config.yaml
n_layer: 8
d_model: 768
n_head: 8
n_kv_head: 8
head_dim: 96
d_mlp: 3072
vocab_size: 32768
activation: "silu"
norm: "layernorm"
norm_place: "pre"
norm_eps: 1e-05
positions: "rope"
rope_base: 10000.0
rope_fraction: 0.5
qk_norm: false
attn_scale: 0.102
bias: "none"
tie_embeddings: false
parallel_block: true
init: "normal"
init_std_qkv: 0.0283
init_std_o: 0.00707
init_std_up: 0.0283
init_std_down: 0.00353
optimizer: "adamw"
lr: 0.000781
lr_mult_o: 0.64
beta1: 0.9
beta2: 0.99
lr_head: 0.00541
grad_clip: 1.0
warmup_steps: 414
schedule: "wsd"
decay_fraction: 0.934
decay_shape: "pow"
final_lr_fraction: 0.02
batch_tokens: 131072
seq_len: 1024
doc_mask: true
train_tokens: 654300000
steps: 4992
dataset: "wikipedia_en"
Each number is 128 + 24 x the weight over its row's rms, rounded and kept within 0 to 255. Layers, rows and columns count from 0. Numbers have three digits each. The size before them is the row's rms in percent of the matrix's.

# layer 3 MLP down (transposed), 3072x768, rms 0.018, rows 2605-2626, columns 448-511
138:125125110158114138112125126120126134116100138133106094147074126121162080135131118139146163105138098120122110112094133137149134118131115127151105102104094118141149142094148143147164128067117168
128:129131120119140113133126117119118115084158096091114174146101130159123145153142130152159133135097148108117144133140101128172136157110084136125121079186086103109120081096130068135128101129107112
085:064146079118119179109099159124138127155113136107097114099171121140120080090094141128098144140103133135095121140147145114154165174142148134125136124100096109133093152117084129144145107131157087
110:133124118101134162145165162142118144142080128090095123130138180145097138152150110103139100166123136115107090135139111146103153149142135129121148126087124154128091141102111111095112118110142112
093:119142147078115075127097146124138105129091122101132140127167142153128148105110117110153084120183153133119127135113122125164164132149114189118146114109084133100123139152142099129132127114114107
086:148155109105153174121160121143127095124130176106111113118146172114164117169137134119137151175110122124110111143111111139140118105152125154142146109130132120099116135161113167152128100096159159
086:108095126114132095122139123112126151141146147139135091176154146139149151091094157091168093126080114119125182144161116130143127169139109132158087189112134137121138122148115135141129135139114119
074:144122172154145167155159129083148133104133127099111160143137119119213122091134110120172147170161172071137136123132158163107135111126105128126139123171087155110149115134124159117149133116111129
071:121163108139118187071143164077154119176134110118117147120101148109125134134088160137144119138164085129141136131138152097132139090148125106134081123138108089141147141091149149139085146085109104
080:164183132137186121113115110111050140158088153100116132141135083121119160135170091095140114125153083125158131123135118155119081118189102150145130192151080143110131063145123107132074108108115160
111:122143108122163118097148116146125113117136165115120130099150104140127097114128127130114128084109153158142147099164174108111072130140112153139152131122138087140168115160130121128115102150165123
098:118126123110096120130112112144124128081120148127081133093139094138128116132119127124125133154144126149113102130101185107081107091143111108106135139135154128165100073160091160153108095131122126
076:141111106097119120132135104090131158089108099147125150187127141103162115109149142117144124087117123104150145137088158141157153103131121126177158158094107126135112099147076167103123101104170111
112:113072118113110116135126133128115113140126176140149122108185148154140099170119157152114153136120093097158143092104099170132156143125144138085117140145153170135146131156131139089133138113115135
100:114123126158122088082112152145138081139159105149089127118120153176090124125127155130100128137153152082140092151109169173127108137149123098131139119146132119126174164136114133138121105158121129
100:151145125158121131099192142136111158120128099124084148113156135130133116075086098115076075125090127117108129086168156117124140146137123138123106105167139120142130179130150120106141137115127158
090:146166138158178118111137168128139161119131093095152093124105113148143131104115080105144146103110138089118115105076101154140137141165112123133146146113109116138141070128121090083093136132150115
097:127146205119147138143147110123135122090148103159155109117151116112132110164141160154125146117135108089129136114103159146152094098077124140154145124116145144167105116133108091076133143119135177
115:127102130130115122134153111105118142075147129143159115127146125160161101103084102103124154098115127124118132148147123071167101128139160166088142171107126141125149127128112091142104115086163093
090:079163091078117136109107174092115123111122105125132110129142124092140154128126103131087132095136161116128083116128140120103080119106118155090147123142091128159132130093104130145131131120130054
082:101095102082108110121110168126117119108116123106170127125139068132133117118166132169119154184145150079105115123141118099133142191124106122149144106133099145139109119143111127126103071143130144
090:108113141112159137098146129162136147128120121130167165138096103159148152129126135121156165099124190083138123122110106148129134125158161112115114110094117160100117144126138164112091100138122144
# layer 3 MLP up, 3072x768, rms 0.0365, rows 2606-2626, columns 448-511
123:115118129138144126140173127119133130134140116167121112164173119135163112127142108107118095131112163153128108101129110129120108089116124178104093190143119163150109144097100123129091119135142145
086:198101140077139113146104117155150130081087123154133131134078143118101148141104139135160109083122128080126138100113136121112085112107150103130162105147105125163108156139142103111135104159151127
102:092123116164148113111122124099139134142139143169120121126120104149152102142140150107137130103119168161168117104108115136120109129141086114109146156125127126134114138144135109096136126155079158
100:108134124105134128117157178163130137163121162139072136096152094118124100128160170123133121121104155117092131109127140157084155119159139063132127154100104109170102089114132057111164150134104151
099:088101131124152142100123092179145129118119107123080119074108157133150139097095111145109066123132138177083136111148134086128130127114111152151107154149126155142111152088117129123147126116136122
088:088110120098124109115141085123144135108107112113135134096120123117114092178163137172122172117164110126142098088045118098137139105108138074067122089126127141130143146118133137138139097147125166
086:121168148079186130111138093152129139126119122187136110144136148142106122153142125155106103095124128156113148137122145114137150105127125119141100146106123072149143134094134109075132146152122089
079:126164135161149140134120094175099159164119127165150093143104137163105145155153095120128129108100123140162120107148101147150105152090147116095144131103157137162131092133118123136130128177097168
086:132130123133136133152164139134155147133150110173087158143079126112153142149116151154102124135127122174095121121109159129159156114092119118114151107116118164142084139083124132139148092156095117
109:106075117129134115152134143134083164106095110173144110090152127150138126108110135097114160120108112168130089127115125081130092094097124160055139109126138146103114152162134129102103138163069117
103:092108109117154154142108121092163107104128103155142083131116090149116139135119175057151119144118113082115132154141123150175170105097141122110099160094103162140129112122121103128104188147054120
083:115138123141151120115131096122151079113158129092140131133105132124082137105129114132118099176129156115111134129141165154124137097149111126146084108123125155102139148120148092109112150110115102
106:141118137151151135154130171163128103100110136124093098116093113117135167185128119155106115091129158137113117124112195144108174101133122118163120136163096111158115119058099108117137085199105139
102:180139193126127176165127159117103148140170164148197096106127100127125181146132131126108105121140161128144124091135124140083135147124098189125155114142101128118090139129134127150102095134169136
099:146113116107152111161118141129107150099105137116146149079097139148104169166137159129139185141126156123152152148124117134135114119113139135086139145092121109123084069144109140142142163142130111
096:138112122134112115155118150159147097120155115170095161079156120142103074088139098110101110159149097170158097092156175136101138114097118125145106137123080172104157134115138152128181115119141125
106:126143185122134129157135151129126102136132154157109098128114120145113131146100120135089144126140148097116121104155125120105100118125120125116132164145139124164123081124135123134091117143124144
109:123103164137125135147160134134149151065156139148146128108102113160133121075128132129107136122142163142175154164146139119124104134145143108101147110181102173135095109150082121195161125120149101
093:105119170139117134192156100119102139138149106156117104091119141155097113158112130144123118153127154121121152132137134132120181131116118084127141128155120134129125106139163104095166120172118163
103:163147158132152156142163149119105143110137130124139106123153127132127141173200113145164137124140142140144164100083166125125120072110147103158156159145135114125137116137091125127134108129138118
100:121114123111155117149123130126116118118181128163112099179134114131148128147142118126126121139143097180092118127137141117113116129081126137091118134166126104128131130122155110155140092112131129